config = dict(
    num_hidden_layers=9,
    hidden_size=256,
    num_attention_heads=4,
    num_key_value_heads=4,
    head_dim=64,
    intermediate_size=1024,
    vocab_size=2048,
    hidden_act='tanh_gelu',
    norm='layernorm',
    norm_place='pre',
    norm_eps=1e-06,
    positions='rope',
    rope_theta=2510.0,
    rope_fraction=0.25,
    qk_norm=False,
    attn_scale=0.125,
    bias='all',
    tie_word_embeddings=True,
    parallel_block=False,
    init='normal',
    init_std_qkv=0.0268,
    init_std_o=0.00631,
    init_std_up=0.0268,
    init_std_down=0.00631,
    init_out_by_depth=True,
    optimizer='muon_variant',
    learning_rate=0.00189,
    lr_mult_down=1.5,
    beta1=0.95,
    lr_head=0.00388,
    max_grad_norm=1.0,
    warmup_steps=200,
    schedule='wsd',
    decay_fraction=0.612,
    decay_shape='linear',
    final_lr_fraction=0.0,
    batch_tokens=[16384, 32768, 49152],
    max_seq_len=256,
    doc_mask=True,
    train_tokens=158400000,
    max_steps=4918,
    dataset='wikipedia_en',
)
Each number is 50 + 15 x the weight over its row's rms, rounded and kept within 0 to 99. Layers, rows and columns count from 0. The size before them is the row's rms in percent of the matrix's.

# layer 5 MLP up, 1024x256, rms 0.129, rows 163-217, columns 128-255
097:48 68 39 43 38 71 62 43 28 37 42 44 45 26 44 63 50 40 51 58 43 47 44 53 56 60 38 45 68 34 40 45 50 40 26 26 72 48 64 51 19 41 69 66 56 40 49 66 53 46 29 70 75 48 33 54 76 39 53 35 25 52 41 57 54 36 68 71 47 31 49 46 41 50 55 38 52 54 60 45 35 38 62 37 22 43 63 37 36 34 55 48 43 61 63 23 54 66 19 55 59 37 51 39 52 58 55 35 49 66 32 67 64 32 47 44 82 36 34 65 35 33 80 56 51 64 58 43
103:33 53 56 73 54 51 57 69 32 62 36 31 65 32 37 44 72 56 69 40 49 48 43 45 79 57 62 77 78 50 49 33 42 27 56 43 57 43 52 59 51 38 44 69 42 36 77 44 57 21 32 66 44 22 36 75 52 69 47 34 50 35 47 44 51 46 57 48 55 28 68 32 61 74 69 65 68 43 62 39 26 73 33 49 59 39 08 45 42 88 38 29 42 63 43 53 31 72 53 75 36 81 32 26 29 50 73 37 37 33 58 40 54 56 45 62 91 43 33 85 29 61 67 39 69 61 53 26
095:47 56 58 43 37 52 51 44 23 23 31 49 56 74 48 68 57 57 70 67 30 74 53 64 61 46 44 61 48 61 63 40 57 76 44 44 53 55 67 28 71 22 49 71 46 51 49 39 39 58 53 75 59 28 30 50 47 25 42 43 46 59 69 29 39 69 54 36 52 53 52 56 35 44 56 74 27 64 72 07 67 61 32 52 15 48 49 53 65 48 49 72 32 33 41 55 29 48 40 36 79 49 44 72 36 55 88 55 26 68 42 48 64 45 52 55 53 46 43 29 47 53 46 63 52 32 56 57
101:56 58 38 45 30 63 40 57 55 54 42 58 66 10 47 43 28 37 24 42 51 57 47 45 47 53 66 54 61 65 97 26 71 35 48 49 44 85 34 39 64 53 43 59 61 59 52 60 38 27 68 32 34 50 35 52 33 46 57 35 47 28 67 57 29 43 57 66 50 54 51 22 60 46 43 53 61 61 44 36 73 54 51 56 57 42 56 69 53 34 45 75 52 86 46 51 58 42 60 17 52 59 70 60 60 42 39 41 57 67 65 47 58 59 33 42 42 39 15 55 48 83 51 39 48 45 55 62
097:64 48 39 47 38 47 51 62 46 53 46 70 56 65 86 58 61 23 46 38 37 28 37 42 58 35 43 61 40 40 64 44 41 78 50 24 59 44 34 51 38 34 40 55 44 87 49 58 61 78 74 64 55 42 28 54 38 59 37 72 51 55 42 42 48 29 43 45 43 54 33 69 44 56 29 28 39 37 49 18 71 50 69 65 61 38 21 55 57 36 66 54 58 72 26 28 51 48 43 65 65 76 77 41 66 69 69 39 70 58 70 71 21 43 55 49 61 61 51 54 85 65 28 51 53 52 56 36
097:65 33 49 59 70 43 52 58 33 51 63 60 54 33 45 16 72 37 41 34 31 55 65 65 54 63 42 36 45 29 50 28 69 53 15 39 31 49 53 73 44 61 68 35 54 59 59 66 56 42 36 20 45 37 41 67 75 34 64 71 67 75 30 50 43 60 56 48 46 34 43 43 65 32 42 52 56 66 54 12 70 56 29 38 61 44 28 59 27 64 49 54 71 49 43 76 58 69 56 55 39 49 65 84 39 50 46 71 64 41 87 49 45 46 35 71 64 53 31 61 39 49 67 47 40 26 62 45
099:27 70 29 48 53 80 43 21 30 30 40 58 67 88 43 57 59 34 49 38 59 45 38 61 32 39 29 52 57 48 41 27 60 27 63 57 37 52 75 52 36 56 32 28 51 61 70 31 49 47 28 37 62 43 46 41 46 65 59 61 67 72 57 53 57 47 34 51 60 18 61 77 83 65 27 49 57 55 55 42 52 53 66 46 50 61 50 40 41 50 50 53 45 64 51 39 52 43 62 73 60 64 63 26 51 25 55 74 80 79 66 63 38 88 32 41 63 48 66 40 45 21 39 56 32 34 63 47
102:49 48 40 33 68 64 39 57 85 50 66 46 71 69 67 52 73 83 47 48 37 41 69 80 48 35 69 42 30 56 57 58 29 48 34 59 62 44 46 22 37 56 38 59 44 49 44 76 61 59 62 15 55 49 42 39 40 27 37 55 43 54 55 26 32 56 41 51 49 46 77 60 42 40 41 48 53 67 59 40 65 47 53 52 38 64 60 59 63 35 26 45 35 49 52 49 82 41 84 59 69 70 43 39 47 60 62 42 32 73 59 39 82 34 41 49 50 52 35 38 40 50 39 33 44 78 74 70
101:33 07 64 68 49 44 58 51 34 16 60 31 56 50 50 52 61 37 72 70 61 58 44 29 61 45 61 65 37 41 61 57 41 49 64 47 56 76 50 52 14 68 55 40 37 63 47 26 73 42 60 36 48 53 55 35 34 71 71 43 17 72 63 44 35 51 67 69 54 59 54 41 37 29 53 44 47 50 28 52 34 63 43 58 92 58 68 67 26 65 40 99 55 55 47 40 59 40 27 55 52 46 68 68 33 42 45 82 63 43 42 41 61 72 61 41 51 33 58 72 76 53 36 65 61 40 42 63
099:38 26 51 52 53 61 60 27 40 62 46 54 44 67 45 59 48 40 45 55 56 67 52 46 56 43 53 44 80 67 36 45 09 50 43 39 38 13 64 41 40 24 64 26 54 70 95 65 72 47 35 58 45 32 48 70 33 51 50 39 44 61 62 44 59 53 48 56 58 69 78 54 35 34 40 74 63 37 55 33 31 38 37 86 63 58 33 24 27 27 34 33 56 28 41 16 76 43 32 57 54 59 46 46 52 27 48 82 79 27 44 44 24 73 60 54 47 65 48 49 41 84 44 75 40 23 71 47
098:54 45 57 69 29 61 70 55 47 58 78 28 43 58 80 51 53 40 57 44 57 68 46 28 61 63 53 30 69 35 88 09 62 54 44 34 69 43 52 33 29 66 48 47 27 34 53 41 41 57 36 30 49 56 12 37 36 39 56 45 31 36 24 44 68 54 56 85 37 44 74 45 43 60 27 47 61 60 38 53 47 22 57 59 53 33 66 50 47 58 50 64 60 43 69 57 77 51 43 56 50 78 57 57 41 58 54 34 64 65 59 37 63 21 83 23 61 47 52 51 34 58 32 78 57 50 63 50
089:67 53 56 60 74 46 69 39 69 93 57 43 23 70 29 50 53 59 35 51 40 30 57 50 46 65 32 68 79 34 53 65 40 71 43 32 44 40 63 36 45 61 29 56 26 33 66 60 57 58 53 71 37 28 71 49 52 40 40 61 59 21 30 45 42 39 47 62 78 53 31 48 48 34 39 80 47 40 65 51 45 50 63 72 31 49 45 44 45 40 34 57 52 45 37 42 30 34 53 67 63 37 60 53 43 22 54 58 50 42 38 64 78 44 63 64 36 50 50 41 43 43 50 60 53 47 44 63
106:45 55 74 41 55 43 68 65 49 67 41 49 54 38 64 23 36 31 56 72 48 68 51 39 73 36 67 44 66 70 67 54 41 52 50 61 72 33 72 63 47 38 51 40 03 59 69 68 43 52 32 46 33 71 49 53 40 54 36 52 64 66 29 61 34 38 51 41 29 45 46 52 53 53 62 34 58 60 28 82 64 51 45 57 36 41 59 75 29 59 56 54 58 25 53 56 79 26 58 59 77 68 61 38 68 63 42 43 47 51 39 53 57 55 40 47 58 43 27 41 52 59 49 66 48 75 44 51
098:39 36 56 62 47 54 75 28 44 33 74 60 25 54 53 54 39 35 27 70 33 66 51 47 49 49 48 33 43 56 43 64 84 81 42 51 49 83 63 49 49 60 27 49 46 51 25 30 58 60 61 35 65 24 36 41 48 69 53 48 40 61 30 72 69 35 29 54 62 71 59 60 50 49 63 56 75 49 30 72 41 64 46 64 24 42 50 63 61 50 55 54 61 38 20 53 70 51 61 72 41 38 22 33 73 63 51 35 79 26 19 42 32 45 24 60 55 42 68 78 43 46 60 57 16 70 34 43
098:49 36 60 70 67 67 50 69 53 21 24 53 40 61 43 46 57 60 40 34 46 52 35 30 44 42 36 06 63 65 43 80 78 62 50 34 48 65 50 60 63 05 63 39 47 55 59 53 76 37 33 31 75 50 42 39 53 41 48 85 56 33 28 53 51 43 66 58 41 52 35 25 57 69 66 76 34 48 67 43 64 38 40 72 54 29 45 56 36 56 49 63 41 39 54 30 65 49 41 29 54 45 52 48 47 66 42 05 66 30 44 98 46 42 64 40 40 27 64 71 69 45 66 53 29 52 53 54
102:52 26 82 42 47 43 59 15 35 54 45 98 22 42 58 37 79 40 47 17 57 69 52 57 72 33 46 39 45 25 55 45 47 77 51 47 47 33 71 60 54 61 48 40 54 53 44 58 57 42 78 39 71 75 42 48 52 47 38 42 40 51 49 66 50 41 40 77 46 32 65 51 53 51 42 46 72 48 34 65 45 67 58 52 55 49 50 71 30 58 38 43 45 46 83 20 36 47 40 70 54 44 35 43 53 35 40 42 37 58 54 31 70 27 58 43 62 57 55 76 42 54 55 68 52 67 46 33
100:56 53 65 51 48 56 47 36 61 55 56 61 72 12 51 52 83 63 51 39 72 67 56 61 28 42 13 62 35 65 57 80 51 89 74 42 43 42 48 41 37 58 63 42 21 68 77 61 54 22 47 79 58 53 44 50 51 57 40 58 50 49 59 44 59 58 69 29 60 57 44 51 42 81 41 36 38 42 58 08 35 50 71 60 41 46 50 46 43 53 39 32 46 55 45 57 49 66 84 51 65 31 50 63 29 64 38 44 60 61 55 39 53 65 48 52 55 51 51 81 29 53 58 29 57 45 31 38
103:54 65 65 40 46 57 62 86 73 56 48 42 44 38 35 50 46 45 60 27 60 56 38 50 66 55 26 38 17 54 50 81 53 35 71 58 55 66 40 21 30 79 59 39 26 52 53 61 48 78 70 46 55 42 60 44 54 45 63 87 37 75 44 49 48 44 40 45 71 48 58 22 62 46 57 20 53 60 29 46 44 48 67 49 29 41 30 23 63 51 73 67 64 52 64 39 42 35 70 48 46 47 25 26 43 44 11 57 08 68 73 52 64 20 50 49 43 49 46 40 49 50 49 52 65 61 55 80
093:28 51 68 50 64 63 35 49 41 50 63 38 63 40 52 48 67 72 39 41 67 68 60 23 39 43 53 58 34 68 28 60 65 41 68 40 59 55 70 61 21 41 38 53 60 65 64 56 24 46 49 49 44 28 21 60 31 21 45 40 34 70 39 46 36 23 32 60 33 50 48 23 48 59 31 50 42 71 47 50 29 57 32 44 60 25 51 63 44 55 52 51 44 40 50 60 56 35 75 56 52 14 31 30 46 33 45 62 43 71 54 69 65 60 61 52 73 44 46 30 81 48 47 38 49 53 32 60
099:49 34 44 38 51 26 44 22 46 56 45 46 64 61 45 54 82 50 24 31 52 74 68 55 38 47 29 63 52 60 50 37 37 54 26 53 29 42 61 39 54 40 32 60 53 40 41 67 70 33 71 44 50 58 63 53 49 64 78 75 54 50 21 72 69 54 41 49 33 74 74 42 27 42 53 44 82 68 58 51 57 75 90 23 66 64 31 73 56 44 56 41 30 67 46 33 33 25 56 54 60 58 70 47 84 54 54 30 34 69 54 72 20 49 51 40 34 46 66 24 64 44 42 56 58 83 78 17
098:44 31 43 70 60 56 58 18 40 62 23 56 59 63 51 44 44 33 09 57 49 55 46 52 74 49 42 25 58 55 36 37 57 25 72 46 50 56 69 25 43 54 46 73 74 58 33 49 21 47 41 56 49 56 29 31 38 52 39 55 43 58 49 44 45 57 62 61 48 56 51 58 36 20 82 48 54 62 67 54 28 47 38 65 12 59 54 60 43 44 67 39 72 46 47 35 71 50 34 68 53 57 32 59 15 37 45 45 38 77 78 60 34 43 39 57 62 27 38 32 22 64 34 43 52 64 48 52
095:37 47 58 45 43 55 59 42 53 36 68 56 61 40 49 49 58 66 74 23 73 31 71 46 52 51 51 48 20 59 47 36 09 27 62 56 36 49 57 52 42 66 54 51 54 61 69 61 47 34 65 63 62 49 42 45 59 42 57 09 51 64 68 38 35 57 76 29 65 42 67 44 84 37 59 47 76 54 42 15 33 27 30 72 43 37 69 42 44 58 39 42 54 60 54 54 51 62 55 59 43 52 70 41 25 49 63 47 28 45 80 48 43 73 44 42 54 47 27 49 56 71 47 63 79 74 51 24
104:74 47 67 66 48 57 41 49 57 37 50 46 65 37 49 37 74 55 74 54 48 25 73 57 65 60 62 59 61 45 53 32 28 39 42 25 49 51 37 41 35 11 28 40 48 30 61 32 61 67 35 32 28 50 61 51 80 31 34 46 81 46 51 40 41 64 59 65 54 59 50 49 38 26 33 58 44 88 56 58 83 40 63 62 45 50 40 11 61 57 47 68 60 46 49 94 48 57 49 55 66 48 34 54 36 22 53 59 61 50 86 38 76 28 52 56 28 53 27 67 74 52 46 66 31 64 43 61
102:25 30 50 50 56 30 56 53 70 55 63 52 65 73 71 56 55 64 58 56 13 62 62 34 44 29 65 24 57 59 33 68 45 53 48 25 33 36 56 21 39 47 43 38 42 20 72 31 61 58 50 56 29 74 57 45 58 46 47 56 46 49 79 37 63 54 36 61 61 52 55 56 29 60 41 14 68 24 49 45 61 44 57 42 58 62 60 34 49 56 42 71 54 63 52 20 52 62 53 64 69 60 59 78 46 47 52 30 55 64 53 47 56 20 35 46 60 56 44 58 67 46 58 86 40 60 35 50
101:42 54 48 69 53 58 50 42 47 50 69 64 70 52 76 44 47 30 49 11 56 53 53 56 58 46 58 55 45 50 78 22 49 35 45 73 37 46 52 57 65 55 54 36 37 68 49 69 80 52 67 45 65 63 36 46 62 35 33 53 57 30 62 61 49 73 41 63 45 35 50 24 36 45 57 60 36 74 61 67 30 45 67 54 27 48 58 51 48 51 40 26 41 62 51 44 74 40 45 74 59 44 43 70 34 37 45 54 20 63 59 43 00 59 56 29 56 46 75 59 45 80 35 43 41 36 89 66
083:46 45 48 42 73 42 65 51 60 44 27 39 40 46 54 45 34 27 54 88 51 48 52 24 37 36 78 60 62 39 30 49 47 48 58 57 59 10 38 54 41 60 24 71 58 46 23 63 59 39 80 38 77 31 48 11 38 65 63 70 55 58 20 44 22 50 09 61 44 49 59 65 51 57 46 34 41 39 84 50 55 27 67 52 55 54 44 55 78 51 60 60 71 38 40 49 65 60 51 26 31 29 40 57 31 38 63 66 66 62 56 55 61 49 50 26 67 42 35 36 43 31 56 42 56 52 65 36
100:48 49 61 51 61 54 59 30 33 57 65 61 45 30 57 45 38 77 43 45 23 43 33 71 73 44 49 32 47 46 42 28 50 59 46 44 57 23 53 26 56 40 46 40 46 30 40 45 49 46 54 56 45 63 54 58 52 57 51 50 45 67 67 60 58 57 42 44 72 67 37 51 56 64 66 63 58 62 52 51 72 51 47 71 56 64 29 64 34 30 40 45 46 15 44 43 71 31 32 07 50 41 40 56 41 71 66 42 42 51 60 80 57 78 57 25 49 27 40 69 49 60 60 66 74 13 73 53
101:44 37 51 68 56 54 36 59 56 25 63 10 52 58 63 46 47 38 31 37 61 35 36 59 68 31 55 47 73 77 53 75 48 48 65 65 53 59 40 30 54 51 74 58 39 57 59 45 66 68 45 50 48 44 54 43 93 50 31 34 59 72 52 48 52 66 59 66 14 48 46 21 80 48 54 58 56 70 41 08 79 67 43 62 57 74 40 60 62 29 73 66 60 71 43 33 48 46 51 61 58 39 59 57 36 51 50 29 63 67 45 31 77 29 50 22 81 54 52 49 32 54 29 46 60 60 54 62
094:52 61 52 35 66 50 66 43 85 55 79 54 35 24 59 60 35 36 72 55 42 42 57 49 45 51 55 43 24 53 72 33 50 50 36 29 71 35 40 41 47 29 30 48 58 71 67 61 45 39 59 68 63 32 52 56 79 52 58 49 46 53 38 87 28 46 42 42 59 44 50 81 61 80 55 45 61 68 77 48 36 13 47 72 45 41 54 39 55 65 66 47 92 60 03 59 62 37 35 32 62 55 37 80 34 32 44 51 23 60 76 49 41 52 68 39 71 45 60 42 62 44 66 36 35 65 31 42
099:49 62 31 50 37 58 60 56 62 35 46 65 65 57 55 34 54 48 43 63 52 41 64 55 57 77 35 43 49 43 26 47 51 65 43 64 40 44 61 57 45 45 63 23 45 46 43 47 47 52 39 55 40 35 55 56 48 57 43 41 37 54 12 44 42 53 60 67 55 33 16 50 46 49 47 75 65 38 36 69 70 50 25 45 29 71 82 40 57 51 43 43 67 49 43 34 32 50 10 67 16 50 47 59 46 45 76 72 69 53 31 19 70 48 50 71 44 42 56 55 42 53 29 56 84 66 77 75
110:40 38 34 34 35 43 66 43 50 68 60 55 74 21 49 29 69 34 77 36 43 58 44 61 68 20 71 28 56 53 25 41 43 39 46 51 41 55 32 33 52 59 78 77 53 36 28 39 43 34 34 09 59 54 43 45 40 42 57 71 25 51 53 31 51 43 29 62 44 72 31 39 64 23 22 47 72 59 77 61 51 61 34 18 34 63 60 76 37 45 72 56 62 61 46 41 67 57 56 52 72 38 30 29 46 68 67 53 37 58 52 69 48 86 68 43 74 51 63 66 44 61 45 39 47 42 42 35
094:51 72 40 80 62 38 51 38 29 44 58 43 46 18 37 37 54 46 61 24 72 45 75 13 54 50 43 61 39 32 52 37 56 65 46 72 45 79 17 35 70 54 38 53 61 81 52 23 36 41 76 40 56 65 51 43 40 33 65 53 60 37 39 62 56 50 61 56 34 41 57 64 33 47 26 56 46 50 56 52 21 46 55 35 50 60 77 76 41 53 59 49 56 40 49 43 32 71 72 83 38 50 64 68 57 50 37 56 14 43 71 76 35 41 90 56 60 45 27 62 66 31 58 45 66 47 42 59
095:72 45 40 53 30 68 40 43 52 19 50 38 53 75 44 26 73 49 45 65 55 68 68 48 54 49 31 93 65 36 54 55 74 68 72 49 67 18 64 13 40 26 66 71 92 40 50 43 48 67 64 30 52 80 41 72 36 31 31 57 35 45 47 71 50 45 59 72 32 49 45 39 68 61 67 66 38 58 52 46 41 48 50 31 58 50 40 51 66 40 39 34 55 41 45 38 61 48 60 44 49 34 56 57 49 44 40 19 42 41 07 54 31 58 39 74 39 56 72 48 49 68 37 48 38 35 63 67
097:54 33 57 71 69 44 64 30 40 51 66 96 73 79 65 29 49 57 60 59 68 36 51 75 64 67 69 53 28 41 64 73 21 39 49 27 65 55 51 46 34 47 72 87 64 48 48 33 64 01 72 25 49 77 59 45 82 44 52 26 41 58 46 33 43 39 41 57 37 65 54 66 51 69 36 37 68 53 64 39 45 47 36 68 49 51 52 41 41 44 35 59 62 34 44 45 39 26 31 65 42 83 31 33 66 46 25 39 48 51 16 55 58 40 27 34 59 44 35 56 60 28 65 25 68 37 41 44
099:36 44 48 50 25 41 52 57 79 21 56 73 58 59 56 72 43 77 78 55 56 70 39 69 71 46 41 30 23 34 75 41 22 46 71 82 52 52 82 71 32 64 54 36 58 20 51 51 48 51 45 34 65 48 38 58 57 62 63 64 48 65 43 67 60 37 32 57 35 62 39 52 47 76 25 71 28 64 58 29 44 64 20 49 44 18 52 46 56 33 36 50 46 49 47 43 41 59 45 46 53 76 53 68 69 49 51 12 61 56 64 58 26 52 44 47 53 60 61 46 42 61 47 49 59 53 39 80
103:14 55 64 36 42 57 20 52 73 58 37 39 28 37 38 39 60 22 34 43 56 71 45 26 69 65 49 56 51 56 32 61 31 61 53 24 53 45 42 47 52 07 53 54 39 51 20 57 42 49 71 66 60 44 47 61 50 58 48 41 29 52 45 52 34 39 59 55 66 45 41 48 33 56 36 63 71 64 38 61 40 58 73 47 50 66 78 58 31 51 45 45 41 51 71 35 40 64 33 54 32 28 15 57 56 46 73 38 47 27 53 49 59 60 51 47 56 49 44 79 63 55 41 53 94 80 80 13
093:22 56 67 48 52 33 56 61 36 34 52 54 27 39 30 23 76 36 62 56 57 57 87 47 76 39 45 74 44 80 74 25 61 23 35 60 42 52 38 30 39 54 55 72 29 46 54 46 59 31 57 40 40 52 55 44 50 37 53 69 45 53 56 50 52 70 73 51 55 62 35 56 34 65 48 62 67 44 56 43 27 23 77 51 36 00 53 54 40 47 52 45 58 70 71 57 41 48 51 27 65 63 63 51 61 51 32 47 69 61 44 30 18 46 53 49 72 49 53 62 31 46 52 56 52 54 46 65
103:61 52 82 53 48 47 30 52 42 57 46 34 59 29 56 57 43 53 33 52 47 54 20 58 27 37 36 55 70 57 53 49 29 49 63 49 44 16 43 34 43 48 53 48 46 28 40 49 50 43 45 41 68 65 56 63 79 42 57 48 65 52 35 58 52 44 44 30 33 43 80 40 39 33 38 50 49 67 29 61 71 65 33 72 47 46 72 43 37 50 60 56 62 42 45 54 54 55 61 39 07 76 49 53 63 80 49 35 61 49 65 47 54 48 57 57 41 44 67 51 00 43 43 63 62 56 34 56
100:44 31 66 30 50 35 53 77 42 42 43 71 52 42 82 31 39 65 78 47 58 39 33 56 59 42 59 66 37 39 68 63 45 59 47 19 42 64 35 42 43 39 64 38 31 68 61 41 52 63 28 64 38 66 42 40 41 37 59 47 44 44 40 40 30 54 30 39 66 45 61 52 81 52 42 48 36 37 66 26 49 57 56 69 46 59 66 47 32 49 31 42 48 40 49 69 46 53 70 55 53 81 77 69 66 18 54 07 40 76 68 70 68 33 55 38 55 64 46 71 58 26 53 68 54 66 44 44
103:44 51 40 44 63 65 56 83 43 75 45 43 62 46 55 28 74 50 26 55 51 56 53 63 75 26 56 59 58 63 43 41 58 66 20 46 44 42 36 60 23 53 51 42 40 49 31 26 55 50 66 50 48 41 57 42 30 17 37 46 29 48 35 52 70 88 69 68 47 64 33 51 26 49 29 50 41 68 23 69 40 35 55 54 61 50 34 50 59 57 56 77 57 54 47 59 52 58 49 50 80 76 64 70 55 25 62 64 53 55 53 32 34 33 65 69 55 57 37 55 68 33 42 47 70 73 39 50
098:22 27 51 64 58 58 39 65 16 39 69 53 56 56 58 74 55 51 47 49 46 24 67 49 29 46 29 48 50 35 84 63 21 53 55 39 28 58 07 36 41 13 36 47 70 59 74 56 65 37 44 60 36 10 52 43 62 37 39 52 46 70 47 37 68 49 61 43 67 52 71 43 38 70 78 41 38 48 65 45 31 41 62 58 45 58 63 16 48 47 61 36 59 44 58 71 46 63 45 60 56 15 53 65 54 74 27 41 65 47 59 46 47 72 51 56 46 32 57 44 25 44 62 51 66 53 44 69
099:67 54 53 74 47 53 23 54 55 56 58 73 48 55 38 39 48 51 62 53 67 84 67 33 68 64 57 39 61 79 41 50 64 46 53 26 67 37 40 67 34 19 50 72 68 63 51 50 54 65 50 58 52 52 64 26 29 09 55 46 37 50 14 56 30 60 56 34 40 32 13 26 47 64 56 61 64 36 68 41 25 57 50 49 37 52 71 75 80 66 42 61 59 61 51 59 53 37 49 49 47 24 75 44 78 46 51 54 41 38 56 49 47 38 56 48 45 33 49 99 64 71 39 56 57 61 51 63
096:27 33 39 66 58 57 45 56 59 36 46 47 45 49 52 33 45 69 62 55 46 41 61 48 68 47 57 74 49 84 48 36 81 76 63 65 66 38 39 46 57 52 49 75 76 28 52 66 33 74 53 50 56 44 42 62 29 48 48 43 44 67 56 43 45 46 74 53 41 45 82 52 27 48 48 80 50 13 56 68 65 56 43 33 61 58 72 33 46 57 38 49 52 52 40 43 67 62 61 40 21 45 31 27 50 57 35 31 48 44 58 59 63 47 29 55 16 61 28 47 33 19 26 62 24 67 65 41
097:57 53 49 54 71 47 57 52 41 24 46 80 38 47 37 37 42 78 39 15 57 41 73 36 47 21 69 50 69 16 48 77 57 65 41 55 34 63 45 32 58 60 60 88 52 63 82 65 35 43 45 42 54 42 51 45 46 36 68 67 31 58 63 94 62 54 33 46 64 65 63 54 54 53 36 50 85 64 47 30 46 32 12 71 41 42 64 68 72 40 57 30 71 32 68 40 70 25 58 32 47 56 51 55 51 36 34 46 83 53 54 52 97 30 50 28 44 52 38 36 72 58 50 65 37 59 70 42
101:72 35 42 53 27 57 91 53 51 07 51 44 53 54 57 45 63 21 57 73 64 61 35 43 77 46 27 49 43 49 36 48 50 28 41 32 26 48 50 38 28 15 57 59 73 56 55 51 41 45 71 55 33 92 64 59 78 50 45 54 54 50 48 57 35 66 29 61 19 38 34 54 59 51 13 26 59 38 35 67 67 37 49 68 43 46 47 50 45 63 84 42 52 31 49 55 59 39 73 59 28 64 61 62 56 65 74 32 47 32 68 47 39 52 59 59 67 65 40 44 70 46 34 55 59 37 51 55
106:58 40 41 41 33 41 62 61 47 63 48 49 55 46 83 45 40 59 44 49 52 77 31 46 38 43 62 49 57 53 29 63 29 50 44 56 29 36 36 52 38 57 58 54 31 43 46 45 54 61 56 85 39 63 51 56 53 69 49 49 69 45 53 60 54 50 46 65 83 78 36 47 44 69 38 51 36 73 66 38 67 59 68 36 82 70 41 65 07 64 27 05 60 19 54 74 60 64 13 51 74 54 60 61 54 44 30 18 28 52 51 23 40 61 51 68 66 51 55 57 34 46 35 58 21 53 36 21
096:24 72 32 32 55 28 52 56 51 43 85 43 64 40 36 59 46 52 52 29 32 12 41 35 12 37 49 40 52 42 56 62 48 59 39 38 48 63 51 28 69 65 56 58 47 51 61 99 38 33 58 69 90 83 47 44 50 24 54 33 27 34 56 68 49 62 44 43 40 29 57 22 36 35 74 59 46 19 50 73 30 36 36 32 26 69 65 47 65 52 69 37 78 54 34 50 73 65 59 67 60 63 53 47 40 55 56 70 49 43 60 56 38 45 44 38 58 39 00 35 52 29 59 43 43 47 51 50
103:58 74 52 49 52 73 33 48 30 55 38 57 65 40 65 70 35 50 62 30 42 56 56 60 68 57 69 70 24 47 27 57 78 16 34 29 86 49 59 49 22 55 44 69 60 48 39 68 33 51 48 53 51 57 40 36 29 48 59 58 31 63 41 76 43 51 45 48 72 35 53 60 49 35 45 54 27 53 33 53 85 60 32 52 42 15 38 65 65 66 30 66 43 47 62 61 56 49 37 28 48 22 76 62 41 60 44 20 69 43 56 49 51 54 46 61 52 49 35 49 66 59 57 69 32 55 39 43
101:60 29 34 42 62 54 54 38 49 50 39 36 69 45 74 35 54 14 56 44 40 55 61 62 52 63 43 33 58 39 36 53 51 22 56 37 42 47 52 34 59 48 49 60 80 51 50 42 31 53 41 74 53 63 40 72 38 60 59 35 47 56 37 63 64 56 36 61 60 37 53 83 53 45 38 41 71 73 41 75 52 73 29 90 56 55 43 53 50 57 62 43 35 46 44 33 53 43 47 79 58 62 71 42 82 25 47 56 43 85 50 41 14 65 47 26 46 33 56 48 49 36 57 49 67 58 50 46
101:51 60 70 38 36 83 79 32 31 24 61 52 67 50 35 47 76 63 56 47 30 38 46 76 53 67 59 60 49 47 29 62 54 47 42 37 77 62 85 52 41 47 53 44 45 52 49 70 39 56 54 53 47 37 78 49 55 45 48 54 36 23 67 46 46 15 41 54 37 75 36 49 55 74 69 58 39 45 57 52 79 42 26 38 68 58 83 45 57 49 30 65 68 77 66 39 60 53 45 94 45 53 27 21 59 46 54 58 26 49 52 59 31 53 26 53 55 52 40 60 43 45 47 41 43 59 70 18
104:40 47 55 31 75 36 68 62 55 30 58 64 56 33 54 29 39 26 55 60 72 47 59 53 48 54 42 56 70 58 77 20 30 31 68 45 55 34 56 72 32 25 50 48 55 75 60 57 67 50 73 42 38 41 44 31 49 49 33 52 61 51 59 58 47 40 70 65 44 50 65 33 37 57 44 28 49 65 49 48 55 58 44 66 44 37 47 72 51 70 52 32 45 52 54 29 57 44 57 39 82 29 78 45 77 57 70 47 29 41 48 87 35 42 40 71 75 43 37 45 32 48 82 42 43 59 45 37
093:67 64 63 41 64 48 67 72 19 59 55 46 27 60 43 56 40 58 43 49 50 58 46 47 92 43 34 52 36 64 53 53 58 30 41 32 68 48 50 45 61 56 17 53 70 38 26 69 68 79 49 36 67 39 59 59 59 57 90 52 00 33 68 35 74 42 70 49 26 46 53 24 31 73 42 49 39 56 24 40 44 33 41 53 56 51 53 74 58 24 49 31 46 44 28 67 57 54 38 44 51 42 41 68 53 80 52 33 37 50 30 59 34 39 54 52 83 54 80 44 91 56 63 48 56 66 61 61
097:53 54 49 65 30 51 39 63 42 64 46 52 57 48 64 53 40 65 68 51 49 34 76 42 48 60 61 87 57 40 49 18 41 45 59 51 34 68 43 28 49 82 38 64 43 57 55 00 69 67 54 33 24 24 25 52 50 34 56 39 46 52 40 67 34 56 51 39 52 34 63 35 43 39 67 45 56 72 49 66 46 81 52 56 48 57 55 28 26 43 53 40 71 37 38 48 45 64 48 51 63 66 76 43 62 47 50 47 78 67 43 68 38 30 57 65 51 49 32 93 39 28 57 36 48 43 67 48
105:51 43 32 52 43 48 22 55 64 39 66 77 61 23 50 52 25 38 43 48 82 50 79 26 60 56 41 40 58 48 34 64 51 26 36 52 56 36 61 52 44 44 59 42 68 54 52 58 47 50 22 69 22 31 43 34 60 49 37 69 55 25 44 28 53 56 48 68 83 35 53 62 23 50 51 46 46 69 38 48 41 54 59 68 70 26 66 46 52 63 41 54 43 69 44 42 53 33 71 38 51 40 64 60 66 57 52 52 29 46 54 77 64 44 40 58 39 37 28 51 58 68 58 63 72 63 53 48
094:59 71 61 48 48 73 52 53 47 38 53 70 39 41 17 39 64 42 83 59 99 21 54 54 14 39 60 39 46 47 76 44 61 55 50 68 60 50 32 10 65 67 53 59 46 67 57 58 43 65 26 52 45 42 59 58 44 64 63 28 48 39 81 60 48 50 60 37 49 55 30 55 54 38 49 42 41 64 49 68 39 37 39 42 68 48 57 74 58 52 51 26 73 43 48 45 43 69 67 71 50 60 34 55 37 55 41 57 72 69 66 74 33 35 78 46 77 46 41 61 88 50 70 89 51 55 47 60